python train.py --n_layer=13 --d_model=384 --n_head=3 --n_kv_head=3 --head_dim=128 --d_mlp=1536 --vocab_size=3162 --activation="quick_gelu" --norm="rmsnorm" --norm_place="pre" --norm_eps=1e-06 --positions="learned+rope" --rope_base=500000.0 --rope_fraction=1.0 --qk_norm=false --attn_scale=0.0884 --bias="none" --tie_embeddings=false --parallel_block=false --init="normal" --init_std_qkv=0.037 --init_std_o=0.0 --init_std_up=0.037 --init_std_down=0.0 --optimizer="muon_variant" --lr=0.00797 --lr_mult_o=2.0 --beta1=0.93 --lr_head=0.00836 --grad_clip=1.0 --warmup_steps=200 --schedule="cos" --final_lr_fraction=0.1 --batch_tokens=65536 --seq_len=1024 --doc_mask=true --z_loss=0.0001 --train_tokens=635700000 --steps=9701 --dataset="wikipedia_en"
Each number is 500 + 40 x the weight over the matrix's rms, rounded and kept within 0 to 999. Layers, rows and columns count from 0. Numbers have three digits each.

# layer 9 MLP down (transposed), 1536x384, rms 0.0548, rows 1099-1171, columns 192-287
547452499522468457517490516505502491544435516474568510462465502442438556555484540469496463552561506525430499472548510510533477508446479538535477532450511486544424521448475486501466499456544460412424520555440411481474465469478471513543532492512507414510508474493545475481454532459519495575
482533526540468501546478483511462527445499515487599565460476487427449494401572529444573479473452498502478493489480464516533463466379478527419445474525551543460477440572595468438516531536420469455493529514525465470546505449448479537502495548450527553511487484388496530533562499434585547498
501443495478540480491546511506533441493484489473493491472500506519549449495531523633532476499507527451521464453429522509509508526462535523545487535572539424435549531586525533558471568445491498550497592477487532503410462513449570522462510424495540520500509481534512486425542523467520506471
511521483546425559449441501501457485443517531487491540534492462502469537398450506505510499555505435531567521598525444527469488487547451404575515516549521506514503526471529474560483501460531462466488520514471513479470377579517459466489443490469486571590456487423501547473435465512480489479
622456506522494480426535489495498430479489517536442525475520537495513498552524501522502469474488532481578467505499408446522474495514503501552478502460472482487472434500476578492496560484496498516521438475479509497440512562445490494529480494483509527495492533474587501480504522502463547509
488502477454540498431529473433475469456477530534506492515429472493496540530500471531479482507504467397512469398479492516502462552438505461516490471477505433544482509518520520513482557572464502478481489465427583474522467536495563533538508504507445452533490530506521422506464458484506463465
549463536452481523449552541544568518552431533471530480534451518518442425493433546493585512468469526454487524540467507525516513527555496492476474407552600540566477431481487448469479492489527528580449517459527500569571556411510487441498511496520454512561489550521519551454444471478521498438
505530491562508483522459499477585429487584465496544497527514463474527539434469455507509500484424472454524505573522517458499504546518463496434540484468530511447508479408474479420556489454554508511467525519514451462431501445467489503559474549547467550478478491528517544432502539475530502522
483449533555441487494550459497480439568592574582464455446395506568505513509495487495476503421509562485456433531463476488534493467476466500530517520541520528486468483559423520508490480478503490505540549481464518489537445487490478522489502526515499541612459558497483563515472492521474501517
432458535485489517491486563508553461511532450485586532567490453507464486557635414503536488504423576537415475463478520505453466446478461497482460484435479498584499491486501467436498479460505488550496486416542517502444470477461481576472522506463541522526524510564492489556521501499507505466
459469490504479460557558472551524510447509530486517561424507489503574568440494528465519504501492487485558523572444496529573507520537534524499570488540458586516541492496537470525476473490571464496578494454498565532517515504546528502528467459455473506456442481446489493506521473541492459552
546520506559511428480487462552488476555497510466500478478438501544475454473513486448503513539499496450481548458504499524573576557495490463410513461489498556432509470416462497635502503514547506487479533509568475486542490449493518478440519503520501548476569527473459539466541513515433480542
471524548502522444514528479536558444502474523419450559540524451477535531451548543487487429509480495427505480532484451492524426474534371473510481500474491537508518518496541454552518476484464514498513552561471480503483499542438487505469547468516459486437408502479561422476454486570548583535
450487513546536493448473455476519558450538498514526578537463518397524478482452539449488531514474485439468476531533496440528489484493510473499476497537591435489529482547498491521497452500497557547549498511514532600550547511539521518577498484449477480476537446498484511513513440439507520581
482513547490477507430585478410553548484501486535461503494504551491477530402526476506538549550584496470486468499563515507579443496611565528484397457470512560480457432570592503433526534484463515529575553434487487511524448562535431527495514513465577486484498549486527475455486536505492517470
481528495506541404484510563509482462473517512510482487494487498445480476540519493458553449536634442452528443508537483541443494553497475492585508444486466497470484532549520471433472551601573495477488489535548500546435522445498462496515501485568491497549528511572543483502586447473445550560
460449497446528521518414388602483502545556459553492551428519532477448432503420490470506545477479596452536502576478485488585556467501521504500574580508475503500486423556529471482445451514534505527571564465480514465386464510483545522532541486461483452490509490504523536542488530528466526513
426544451511521538537513529502534491478517517487450565548516495571581511544530451449491537594564473461526559468503474505430516555493489499558516439547589489476521515475500529564471496485593528407503499452456521513452568478584477560489567503480537470517498504562570561524452479525484489471
475447483491491471483477502592553498491540491500502547504474505576424478496556493498620516434514483428400477532495494461481423528532529438462475535493502492519527473514490556508402584412481487484541518561506528535459434505460510504561505542485539450538494509454527469490509457556433590531
480467448446454550517513480505567499529506485473554508520519533517477503478422506459497466484539543521435543508513462489574482451497522451518490525481488492446494530486532488398462518460563504516489461460509413460479412542516427521483553480525529608520460437533549533510463527450511444597
448536491487452561434449479527456475449494592482498482493481501547462475583494560497468504491480438531496519499507473441464493582447514524474567469448541480480533468489463535535437493412516498513475567531520543457369477424430485514453466537528559454497508511556566482436509485486452552511
472509508499403462518514502503489536501471479513595539512523508488541504457485540569497483450496597539515531494492517505491522452572450470528520515462506514483494507486551497524483524475493427494484541529531555467496506513521477477483512538569475441556508423583538513422484456442538519468
526463522445480479501545430496509582527467586567497554505493460517480533568473528530431527555494464572494435493499510601487488461482523474456479471516534542459538485504489496476470532462533470504437535489508505528521511564504456565503472568460407476480526495458554504458479520503541513515
482478449522566447506503519549481431468535465452623541555461514404521430493503554444596538511449504402516539541468507483497510537513508479506504474498452436485526462518531510518526471565458484504548510522606398523496522450444532525586482526480559463556487504542555429419543474485453450526
516521474510542489535588529456582505471447503442533480428450503445451550524488518448497441472457484563446536478542477557544480509452533518561540525505470520502446579450491493542527500498483496499469479490504491473545493484497499533481528504498544516502551540525522496501450476442479483512
455498445565584531535510492566520485426533508577428410441490609520486547460511516552542503525551554478487471520520496470549348492523609401423539558438492516505433499488457493515574398484492449480474503527478435489445469452480559507537476537499481516449503528524456560506430475455554543579
510516521485491534514566522528528488536529515518480507489525519466511450481486526466497537467496497554499504550543544540561476533477516535562501511526543505422489422461487530467497495541494502571465522490493574554579493495544475572502447590508523539495568489444492498464568485442548525465
426511491497487512527465537449490589531439557535593461563482506504526462430503483463420486545539566443552492516509458495520488555580511511527510560512576503518480471451551452444500515586513470449461519551559517479475532534486425457456517498534557459492479505580539461472474479555473554568
529560501531519575557483492529530570574477494509536543489520505501507463497489471547516464465531502485443428508493483452578460454475539463462530383457514522458495566502541525549428487503525502438513501452510471450491445527471563538443521451426447497497552483516563483551528503561502425479
497529554486515495483461411435515456537539540447447543509492439529495601548535504524508502458524462461464479543523541466415499512548480503454452483423439487480470546533532495459555499515502500491486541457496467594593413439564543462465470521517512486534495578468508538527530511483521356519
554464468499509482546478529464467504538507456546491494505482510539478551495547453528480492512487479477440543546492504409516467543463466530454482499605479477517459562453494499582505440482510464500488540536529517481516488492494515533539495512496584462536445482498493566528576525492512479468
516500525506483431431476479459516525507471529482542552493473423562474525455429497503512476508542437527438505503493492467507545500510471493489524538472484486544400617542435507523589499501518492502494522559500473563505478543516629532428492507453473555586477405489543572564494473499485438482
545512533555483458513471521512408489507590387548508496440480444480508414524535477412468486489416499530488504465456543533530578519539507536523542503486531495444486479511456498504476534481559508540561500505467543504445450488461540496559502551510414457464510470429484537503490448449491425501
516507498509532487473452580497418440501483492427543521536524528528513468533546497635544497515490495505468414529529533547432427561495564484391562493537514523529585497436488493439595505431531552551462450516424510518531515498456518467458480463467491495484513470484477503431491478446487435575
501533457493453475527515475562502486514483526521587561488547560451443532513478531523467550398532531516504522507455558591517479465484565467544538483507519455430461446531589483485474514510507516540442505493447449473549430495553482512506511522453512493483450464517504447502516479489502514427
544507461458505477499483439512503469551515536512496469439475491521536445577422522430501452490493479530512493629492475505493535592466496444502431505504584452507521496480545594505460541552469487524478554528475509445461544517485506521454497505520471522467520511384427465450487509540490531501
542479571531466537520530459478454527474495440535489516455471461512429483507453488489484511545451575498536455448493593514445500508421520452509497481531491508482483535534475479521486486497504525506572455569466552500560463426495530555526485411578465471440535475450467529565448484435495458532
474499507546546482516438418436447488547527476491489473505488514510548493496537474545497509523486532416464430532456552493492534481517531464538505540522486489456541497421463487543469483507480534533525567447473438539460545495524555540566545480460516533562499554468476531555542439445469586556
459464465462530441501511552434519519450534513488526562447518484433439512417427546549452495503525456562440512408487535449576494496530480456465474473508491464464501456520530492440514505427586505459494415478533452582527489452496526439569542463501461590506525482541489569518498505460494515553
524459413532511508513437431517469461473484501466485564516488467463541473493469525458515504492491407555490463555503428507448492422465534471546462506474502530453529510553499523541531460519474491516571560483566503509525538495481520494478475528437514583463439577485549484465509502492522508505
484516545467541462483538491512509507556487493492480570496513556498475481529464463470513516482438512415505484482524472552549488503508500470472512499517395478582523596476489424560509562436504516461547435492494496523503530436537577453520474554559499487557458440539474513415470540500475501566
493593516531479488499517476511485488520453534589468511485495430452482523405483555530547493464524494526514487492432583497551490533559531506558501513505445590508512438487463521574532495445449456500449530457502551498531504476506440503465523523523540526385496496485494501513488535444552548530
489561496535379485467517556484539453511572479447537460443458478562432529510536526420513569549477434400484532511473484496517474408488520504524448541444464513561471472511498441543495489469557426538555449556461498493517460527506511521543586516563429583458422574475494570570558512518519489485
419422452573525541439397478553490507476493493447541440495494529407489494528555438460526472537476456461483482441520481498503471559500526440553485434565468488471471492453499515533448532607469412497437510402585406554548487546440595502478519485541413480505567561544524489515480527526470525537
426482556533492571417469503451513466471457525509436505478515472490485480481494500485468539495527524467478554551466507468508544475483510503474481500507475453535528525515462588575570454520523425507501537538537559497544458529497510532556457486508458511498511473499531516492490458530566524519
499471536530502523447511493523517511533536546474526540485541549510507471460495518555505481485524511489446484583547559603491491548456469511546569506566494496564566501420537511603484557486491497495393506475511528557509467549504460430537499517491507541532502511459458511435502536457545537451
460490473453486507431541463496482504510454531493462483491518378560451490456499465546504524496464503473436390522568547466531517532611430495488461529407424486485510503445513440529488518425514450511439511432482456542505555491548459437516485496465515544450412557472535558464529495507472451505
475542538487451485475468486521441516458591516505490519529578498507554469493489479493529492467408471560547493451514463556397564438479532496555507459523529500518498446450486497513515540486393523522453472491477578528401561485500389478478500496556471549517490535538422498516464475543457487483
492570538520444605575454485448488409536453483520459528509487519509592531516553442504483553518500544519463420555541530509516461440503425545427596527522496497506549540529522506520495499545458445473510517496498467586511504561496451476483512553477431466470529521542523538454500483531584496531
518426481463493490516486489444512475450567508522445525547530499463425528482533527469491482480464504435436509558474480471471424497484407446488472558496516445554486450534444579496463458521468505570451549515502519537492528479519522519554599445503520557499452486452512473466533492474567448456
529512474517514526552547526484480540531525458518413610493497561467427464518506545523471466485440443552546535409517457465429543448555453444495533533444477467509410508476497540513482474580483497470557557500503468527490454483482541529474549505493472437525575460454469524464518550501496490462
479485535526542556461482485514514497522534410457477508532546430511498479507437535501511478476432509500479455463516466487468560414546515460559502473481471546514477493461516525538575424503526518464490512533549503504505437482560483444474476556486485468546526575541483505505518496444494438516
501484505526507482568544539461525504477578445501495537434541454483443556534466555456482556523431483454494548595483449458514420502541561603481473485553499497559524490466461445557583462540492514548503491531507513537520487479498509527560558505460531515413486542485432520496480504480421489588
514489485499514485549495537475519477544525506574547495547489432477515460483523492504454513574530452524491466469492503470478548445483531538418543460520487534444513496433458499475501484491477505476524458535493400484498495551493482448423520538470482501597514455479485554493469473482532558454
466467559492613464517471449493530492503509409448450509501486445541522488486561456479527548482538501502480497476564479550428455515594455455538455457562484462475499506491495532496468449489458535516497431470514486504554518442520520499504487436510459547467539489481521453498496474508460472512
501530499565580448531553506518445403530504467492534509456530578494449489470486505502496481484535541424471472488466524465498499480480490489510476463509543424432455530552506473438509513466471548451495535473468415550507472454460567517543527517464524527539485549473547474530522472472534502501
529505496579522518533475526515552568512507490598445547407483490448453501484468549604531456492442496521596526477464528562461550537520474437447528557477481522466491445525433413453501497484514572478436448468468557472537469450433550521545509481497420504513535496472451461501473532512423466481
473531522494486492493525502547482573493519564599467483525493573608491478521491408504529507532464474528573466549454480449507518471489553607554476509574551482485485473479456549482543609419554581527492498460509529529499533550501459482529496466533528513558540476497490511501541498519486435471
491536530451492517447474460519555583512513453495506468567525544468483475524493536520520567606472491598480505507514458531487489577544470463477494489516421473473495441539524485510517516539510540538484542483522501490525546535528454521494464533502560502516522561518429446483557506545550500534
472548480499579506545458475508546557538521445482471441518475509456403406501432462442478481499534503535520530446583493492504511463492494466485523533472583587480508488584443492481487455476486524524566492489527544495535525549459525516441492524494417527533512485479482556479481543539423536576
529405482548459466487482454495534496471532470554435507531515510478593542513519486551502482577524499448498466460477496486590429523444503509475535575485472409514483462411514507518451507434538452530468514498475550443474441420493423488460524445536519479487467528468556548578514487504531519442
549517480445482486483512442493521533532492518526422532545499489578542494510475482442477512508487466458537584492511551552566458510472448436460508517581499431466496543459535385544500437525450511465506489556521504533483477463526449520523503472522582473491515556512575502495485501557494476442
481459522495511529464530497478593501521462472470461516538481447499540543497576521519514488504553487478496493507515457421524510566453582540493559487475548524527528494454515500462479532545497508502539569507508506465467440510546520533518521484510504410522538494469488583507488478524515549510
487458535451506516492469457473551487503541536543477554500551491458487551477454439525497548490509521432469419459500528449556495500487445488575493510554533520463464548451587532533533456464471468488525448507482471454486427487552525526451479500547462477436514486534506565550506515541481535510
439558391539449405549560484468529423495540484492483523536562445431525489513445568579486522539495447486525558490492468432535501497462439478421425571532566464607452495515483498587411532540485443568525495558496507367535452525563513437461372538480396441427408498476523482525511478437431510525
558540512489556499517523489512524529543468537561551526491532506480459552496497477590478436487488530463488491435407503522463519449472568393517551491496475467477521476501491429490573440477543534457521462505441477505440522486496470521491502510535519511533451510434490552483495474492474451463
559457462570556445542552460514446525541431477495463572531422520489558561497576503509509547490495493486543558570524483502540547455486458524467516554478453403532514520440480458522524519556484516470451516508494471505504478477497497497507535418501577459485539458478543453538505562476501467438
526532548556478490528524491473520404518541450565499461555535550462462478529488489462502556533487471478442559454527501494458498456483505510539444519522437488571536401524548504539481475496480490498508563543521493493546535537457463483524525531508453519535450482550484445470561612525478481469
508520549491473553566544529497453469486501455513543498535477491456553549555519539532519495463492430505528480528532502534491538484472392459512531452422552525519503488571470463527465471598454432452482470551531423435519506603504542409621483521520518596437447523531539481584472480492509536489
495442503502529479471554535478555575525449504546517463487545471548522501489511515586492510587574487432442481525526494483470502530568514502543487511557571545473509479440475573507502535513429494531548478455450473484439461498478482474501500456508490474515519529531507510475558482518476518500
475478510521451525502503473469477547498395505478465453440557449425554472573460542550509594546482473441488513461471437465506497524498442501451493500539570502489487522484467462547510584554521516526468501501509510508510490536590538505577490442526543474532493512501536516473512507497457512545
473515489427524531544521471481466514494490485479559466494506504536456449537464555565548549511455450481537492416563479426527477599465500556537504524482523547512514464554551473453603532559570476534533492486529548527469519508439460417516480558483437550436551497536502525498523499415525566524
468509501493488480510495439433575520506479441508492491465514464550505474551543456528536550624486562613447490462511519468540542444579525524487446485506496479426483471519454473554398500468488504503464543439498560530526538453520517547514537486475564525527517620356524510513422494535515445518
# layer 9 MLP up, 1536x384, rms 0.105, rows 1100-1171, columns 192-287
492526510478483465546467527472506495547468484498455511528508540536526536452503497510457504507483531532520443531552497524446564487505547515447475547472523518537517453516486572538473488510489583591511452387503470491585482499471547523481479482450503500472481474505488514487490489477459507538
474529489468535448467506514591427447459568500537568588510457541543475477490508472534546492469452549462552467520497466557465550426550500437410499511523436474508507432499418453413496454498450558569478484507541515572527530480520482485526474575461512502531486544540538465469510481430496466518
576453525475519481529509562502549463537526503460483428453509535498512523544567508504510550474546513548523494423511555483528491530513525573511521537509421529465470552529547513501517476472495506526514522547531452477512567481451471529488562500456454425477498533558505454544502507434498503597
441471504481529536478520477546579490527496409608496520487509491438527437465517425487461475474512409504434524521478475510483569474522509560458526510583527452494494526582516424495492442529506526501518558463518477519481410497530528502470467515487464482407502502506526518541513615467508510503
480498501476513570529444446471488515484453524483435512478497527529510488521526514529603446585458462488520563495498542543530520473545504568532460502526572520570549395548462452504500448475469472439485538501509476444524453502441513472477524499507544513479537528475429480482640546519457544499
546480524515392530544494507470477527454469545519519454503518538524534497613497446408438514468512482502491506500442501507497512442487522496429566503528482494479476510511574568504561460481460524454472496474542493509527446553551472507478479528459542525470501566490462543498525472553501572506
518442480512406449460541487530529587453514512517457531453509506542497514589583494469512537490479566526421484493443493550502494525536442541495502533512547463561523486562487481562555481509404480505466501405462532510539571541523511538477548497567475429511454551465463483444490424514529540510
480525454459526587488494530514505538463475504469485524519572472559505493522519513450531410519458496532510520492518560541511541520513547442444544499455503588493498458507545524514523518497449502485521486519489479508425468477492486435472441520509491459474540504512508474511624483516447500437
470534491474519507459577489524493529575434548486403474511476622555530566469492468467573531539518477439520487543501508464428509471471488485569508468524478477563563520556534519475533511497505514525602518511518501474496570515475551457491494597492477462480496533481457530474495512555547466491
551482479447540455480554441443536526562466477510497553520499507514548517482424495520478504448496424575446505502510492542461560525540538552509476474548462479541571495453517419486482544605504534493479526511487541504537577470537449515443478526514494466537504517555567503528497475517516445555
554503571479542524517521517490531556492455440545498482589538469479517444547481479449463538581507452495549522495526485461467420524443465484536489496502484526450482473459491488462491553508583469517422460422501491495477488538551498454539515475481401544480526492460526545446486531543536466514
473526545488465521485547530483483502509467548585445440469513490614472541555585524579520460524502509457444514521478497497494522540464473467483506518468533512509526495505380552460509514555506503506514494467469461472500532528510546426479448486441562466459529479531467459457457563439504490388
535569490527502479539454473494525515426437447487415551449444533472541499525469413532500519430518544445451505485486498506461476473548469467521491559455522575442465533495496517567514422457465439539470515544546510502503568543541540493512488562502528522534475514518483490518538462537416573498
518473524517455505437475471509552501519515438502475467580490540479494488496430423534438520520470483481529453484504445483491429509445539540474550529415565438487491521377494507471476448504479462564399517477501504478504515507509507453472512473484531602474507478539521478477564440480513504521
487535490498433504497490489485520535554535468555494526489464554588471498473491528471456502445395542537491488494496522468529522470495521528429596572518503497515548504463519460565506521412428464544543458513495494493525510537523601496491517483487534473501482465456494493453486547488525531546
552525499454484506476517544424563468525531477479498427478513528508461520467566499525526481520506497471539427457441544497477551579473509544513490444449493505467513522581521500513441543508453535497476453517461482505465464522501576500498540461540519452497507500475506561460545448538550568454
489459522542549454490512591477518483550537455411493450520499518507532506517496468421470509446490460495573443537533444565497419468452449522434483489448525417514505471460514512518508538522424508531554457458532458585535537504495524597524486527506468450514467578531445472473488496478434535524
476495542478517436414557499502479486540543503423544506528501501484485480499513537444539445531552466452473435439511583470504484509544541530461524485443400509535445521562510497476465466549540516461542464507465468479441463539471470531497508578560515531492528485529462486451470486565513456531
531425570544516569424528438534554556488489499543496429519533533472474510456624534670490504507492464498495490507539514487539538489447481507527526437539531444520490468475476491547497529515497455554495460534517553487504469501470507484478510514493435533459497539489476504473490469456483444534
430427520507460466475487478476525471585497492482491526554463452507544470454493479524477518461550399536500461517536515614552509543530550536455497545584419482520514501424456504510472549577429462457498525429529471398515516508569426461408488557540501462519496448526546518462475479503540499505
512501555451468539471486527553526466510489547515450512478545508470562454525566436454535503465493466544508499536517575469493548546445496497454525484479501524506544494528444473516543536440575522533454501523555547552525504458506502468490463485482565453425460509473480593492535518544535590544
523475491517446541522521479505483502560448515503487490466528507496475486490549552479550498465609522522406513454528547520481539475518428475548536506505638505510531548464481481560471523557468411494488536428527557468526500499519537422542482532436512521506528535468494529504485479458390515492
546439489552525456455482528498471505520561466545530528508487480487523540498513492516557479489525458464516562530484467411498500481419395560548543505494446525488425526489440548404487464529493509477546560521500491487530548528526516504515521476465504499492529524521524523518532462533504504464
543560462459517495502521538464520545542571491479445468446530461483503512465446498458459534521535473507491537513507540489498523468546503506506491552576485495493492501520513482487545518471480521551505502486530545428498565506529491484479500534579486455429556512529453535488535468554520473492
490492482602423537476466542497480539463456521583500446442508528459468481444538562466451467520465467463465530521479519590497454544497536475500499532509487516542487504559504555461526456547473502468508466532519548503510369470553522499552540551532551512493567523501540438579496533465563531482
493462499515484525448527413505526480504524484491530478502481505470467511515552439503480539510581483520556506461399528512471493581518437547540598546478487581518521465501506448535505570535539514545470465484499540506466530495497429467529515442508500541492524516479509509537507470508489497505
518451577511474554530470527475461538405514511529444494471521522506489573446474498514471501502495516480508509604525511467505464491507486490472509532576515553557497582479533524518548503434464580514546515523543559537494531454506575499546512530526556497466561538541475507452447453540494497411
477445515508480474470512488507533483447547536552472388482448511422528448572486491494532448497504466487515574503490494510486457534531493560479565582510480480573482465481488530532501513544476572432495457496472498536546450402506529439576548503542431574486552495533441492465478495545553501509
536452544416471492516564560528603541563419513555510515518544488472461450409501430486438483520514441512507490483472552506549470500487552502559458472525520534456435556523539496541480420421472507447489536535436557469460491474458581452502544489432493589460461516548536562467492500471531557506
444452501517423526482502497503562492560490484471477502524441539476512475526523540539489491457488455514496508454494525544500556532468499588532539591449535427473558488546445532554468482478448451486487510523451550482536498470491547512491479555488503512535437501531593536459510534593482568484
577500489525473487529534516481491465545528494430494462484550459512550529508514477398535506454588496507462538498540426539510528562414502471496502505528509505565490529481535465483497509508512501482513405558579571512551492578523504467418394524452540498439463575490405482483537466471458528492
561480516515443559461523516492472467500534476480495441524452407507469569503514421503498422528548541531471519509538557433531466553538595575434521504521555588515468421573525476539528484529489524503497585516444493495538499505433549465524510491507514515550475532586542497500537498529465516513
558505515535516504515559536587494522564510557515488482412518420391496487432448516530470493524495442550507510479528463442506516501480529545508546472537430473509501482512490452491518586550492515454484522479516506497522470530451586601491466433496541526495570475462550598507526568468426437509
450507533497512468440468463522534489552392539495494511450475494477547479515448609533478536547553527462531517474427428495485489489531480458390577522533509510556498433415493462494498521482465462534502531527439557467437489501522499371523497630484471534467515485551480502474512499594490547487
508536554512457494507554525497525562503415479460528530509455537520449497430515481591524488499476472469477491521533569455504487480481501548504488545468486485525518439529510465457534515466539504501566532478533451503537431484536552446612482472448455441475513514580497483444499505521535428511
474513478557544510504516491551528595492511535501586555490482528414539540509455422560539468471542509542468520523479464491494512580560500507506467453512468513509457553477486498480470558583459505480465529454484494481513471518469461502480462462478572468454508476495538623425501556522542496451
461544493486500518484509491496517502507465494442528480465502481472511496448536447495505510504499466552454547557608396530517479544495520484515471566512497542497515566525558514508511505524458494487513507479481483517530548486467451439548494450499500473435532519459456501563510511531527444451
519543453470408499508534469436533559472492583531499504509463496440577533501542569488477497518437478468488463525397524561513577488379504458542569545509533467533463437524508554516482598547435521528516530478523494464467470513525543469470451483524538478518475541445541511523443497490509529507
545490434450520527565482511561568553475465486535531557541462487503482480558574483539525435483479485513551427504461468500498459496480528508559420481561470534467503506456516491507472504519481442515496555466489499470538485513484478389466439489533504503498481554553498531518574483496572449460
479475431479545439514602478499497513551457483522460469482484487479562477453479466457499551454473400478457508492506514439478534476543498512576478499530542584556469443539526496447519501545485454558446434421460462517560461462523474452459482463451508478536520548469531468582461413527530447493
544452459531523517520507557547506471426496548471554491475478544456518606549601443521538440534464459523506459403532470521509460499410475488466478514557520460406458486555502569472530516528514578506515497514514482452511565521472521481543462485434512545562466524515575482529475613541464503500
550519494507415524477552460439542518461432451566491486522435515480502537534461488516514488463503491520488509519472553496472472489547525569494555522516494520433443445525560551431478450505429548445522491566593542520503551525487572509453528568529502488512558520516493517501458493462542488397
615505466509528538574543529477497555514467476492536505528500474428610484483571520484498452561539552469538457468421519502474468513561524490513511467547529517477394524554480532488477521522476440502431542450448449406573516499448517447521482470447517470530466514447441534532489528462538548504
474516504488545496472564584519467478483484375519451520431445510459523467502521432461521418462524554486519512476468494557539518558513512496534471504545557491558487398494500559437502513493384534452555451556528537536519494421402465448442490477542511511539442478477468508478483441495509435499
530548463499463502495505444455596510461460535513538486436451469509432508505492502472529569464484466521515521502525494438516502595491473506497538435445431547475507522501490499492481473500456529516445491464525542444555536541515548496430496482589491499527493511508543475514460499563448433529
505556441478535461507523567541547485519485473466489465428417543453488498523544481491579468495498505560531575524526461510549516481539476451496538563502495436500477537534556482498479529502511483526516435535513493435487491544481467481490486460473496507504487533508540489509432476484535474389
523465528474510524620458591445488474541438463523517426502492542458511532424494502535510470443436460491498460498471492523507522581476486464556543577457564516418562559476472503576511523467468538466486548440513478460575563620556529563430433474556447508507506530459478527520573510520540484562
471476517440480518512466532446486472534484510442496522549529503495459476524483520518481507510522440562454506511462506487554450513473568514523480526496521559539432478491513443440507530462473582540518492492510480491487510424442558479484416515601481522513448483490471536479523424478450473493
497483526523458483519478486552446600536433500425545523530501539525535530502490479558498457544536466546559466548504495456518563538462587473483503482521434550464461535472524466500509492471511493542579475506474523537568560483494490498519511474480522484504517521537544553462426516587517465487
430506459564519523583515515506468476479500533487489535555472462434494519516475468465497492490533497489500498437474432527540515584462579459524504550539461518420540509492507466525457474436564511498517587471474539476482500514513487564458478528404497492507502413472469515570526531480507418545
466526444496446518513468523476459503480516525468490503545506510481492534500491431501568532530519547509616461420502437550522511492513497458544494519548485455495457492467473508514492494473497546436485529491511436535538577504497587461491518459505538491509455448460531501426556525522570535495
499510501548505542469445489502488570513529511475576494537465594509535563433419462539516396502615509475450484504523483506416555482468558507477508492452485482533530578479514508497495572530530475511518526506517582474453500518506515518475497509525494489576516567482548498533517467539527532463
521475509468503503401474491508470478470487473460425443405549538542495558478507472500627513480527543529510513464526511539539511499529489471511500462492495436493519489527452474517534477520527557486560489483547541507526506465498468535541442477524547457550453498454440498460527478554493419502
483523521508494481471482526523517490458527437563542497504527527486561478486572504431503475510498562422424464477521491436519499517394553492537502505478472557531491427447526513503509493502508490506512489445501525470517535528519485516473428526485456510406449524446466459464495568460533565524
518534551455477479483544472456551409590471523518473525508533516507466567546483483499603519510500488469450524478484494537534483518445466474500485461494437511523562473500460527508447526518542548505471457518537600469560480460496502516564519461467449612508548578502587452521465509515495482508
521504477459539488475499509609483565546454430433433453517534506499553490526477481488464489560498483474546466495557480540534459525490459414471487520447522499462465539471534516467496540460553505493458447508511485524462496484490503566505490499395528492544527560525424522401506500576511497467
522524472566558510490412574412472525586476483460470485562532548512430604495521444531459497521538523443495501522512478458433558523508535483448548563519450451474560537439524572454588451525491481509509451548548540459498550484452487484522557525547462508469493620482502472446531443508557447579
469529443479522521477558542542497452573518517487487396515453600508450507463503499528542578417476508543458496515512555481524515453506524502523473519505454507464493457546558521453580465546502496486497540394501491502482572520511495551472506497542484502567556497530484517520497580508491481581
543456542518580470436515599523514446558424507540512456462577560466481470452448530508542404452527449493471508460504467567496567461497466468466537493488570470487573524524480508438399450500531432527510441480544482457524464485545481475510509448446468636544513526515552512533541452446559478459
512520517514491502585477452552507509447502587495524439488554333537475475523507478524476504440601572496463431543484491534516465441475490556521454459514503505486480504457586541454498464483499465487444540439454536490517530482483489515604518482521514542532455485590491528516484550444479472449
486559450421469466481563469449533532490478569531497557542527444507502497469499458546494437485461501521550462496570519483543500499491545525542478556541477480431490459626521521518506486528436539527507555473543551454535507476503533467502569536465498478539471501465485551515506434475424516542
477482400524462516452480485504503527515533567506509467563462511513548455442500502547536508474539418435466498534497507531549542475570469499563483509477523486539478549519474451511481543533526372574443546494443499475511511472521494484544491469510552528558498560523415583521568509534490517526
499486520489502563518516540476537532488463444456489484555517403530451535522604523440449473512425514555424522493503463484528465577527568504438419477521508516497505503541459517524547481499498531434494451485516554492502495528540473456554582466484585484481480479489478550477485516501472469517
445548453519450379486559435440565469527505608526504481500548493387504559609517480480599509504492478462455557542492572511478458449450469494475479510572504486521484436620549546530437542548509492567532466452473486563458507500595565509507521511548516569519472606492584473603489487558449386538
515512507523504522565537497461491495569420428509524454515551489503467500487519510468539479499461539473489492515469497547510490491471475558465476549467430547618559534477512529448462426479495436498474544504526521474472508472489565541442502487551547398517540512431433538477500534502484481485
473446481478477468494589559495528579520543452446528529489516496515513469499503528534487511470505551481530473480481537484491488526447503517550577526514477547474525509525580568561517536502494510524497551498498517567556554506486521489578524484516528506587536496498496489424422552516527498543
463544558523473512548436475422479544518475461472435498479501508509412511448571521563526521520525534498484520550494514499532471523530390458448546507527498546468560565533496505551500519456520457530491520554494449496462511517538498440532452517462508489571422479505530559494446477506539517506
522515489482488518433445460496462449502469471481482474537512495532543523470532455455433443492477504472435502426560531486492495556473557517436512509519547492461514473576442445490469475385440527540532469451542519548483563490476470531533521512469490422460546491520469442439523517513468508522
541516472489456509473504554446501480414496489504488459486520482484483501531444499478560543414507503541499490552553487503523534407487489531430501514522498494495534491524419498539554496510499533421495478499542461527555483512484491501575479480528469553469362542540551467484511513484505538575
570484480485519589564482407523415499517473493519456530477467502445419517505510508547552476501500571513552484528498472488529536449520501521484519476546531469561478489583495479515443531417492553460488542492475500483495585583480522473534409532472617503478429458504509520487581499519433493554
536465532500492510547533570470505457469453422502509506522486496540485582452573521550482496540523489521542463435475567552492435471486421515546530497523495463509445573538438415499468583565459522466499516546470515530458482522463522520485487438487537403538475534524473460441501478525472465479
424449546522523464479436516554539453496484464491520476561463484485481574485458484518563481426484500516460472532417492584513513509484498574508491488560535534505595551559554546502445487568506534523510466394528520445488526529509478432577446562471510493512572465560492552487500460500538550494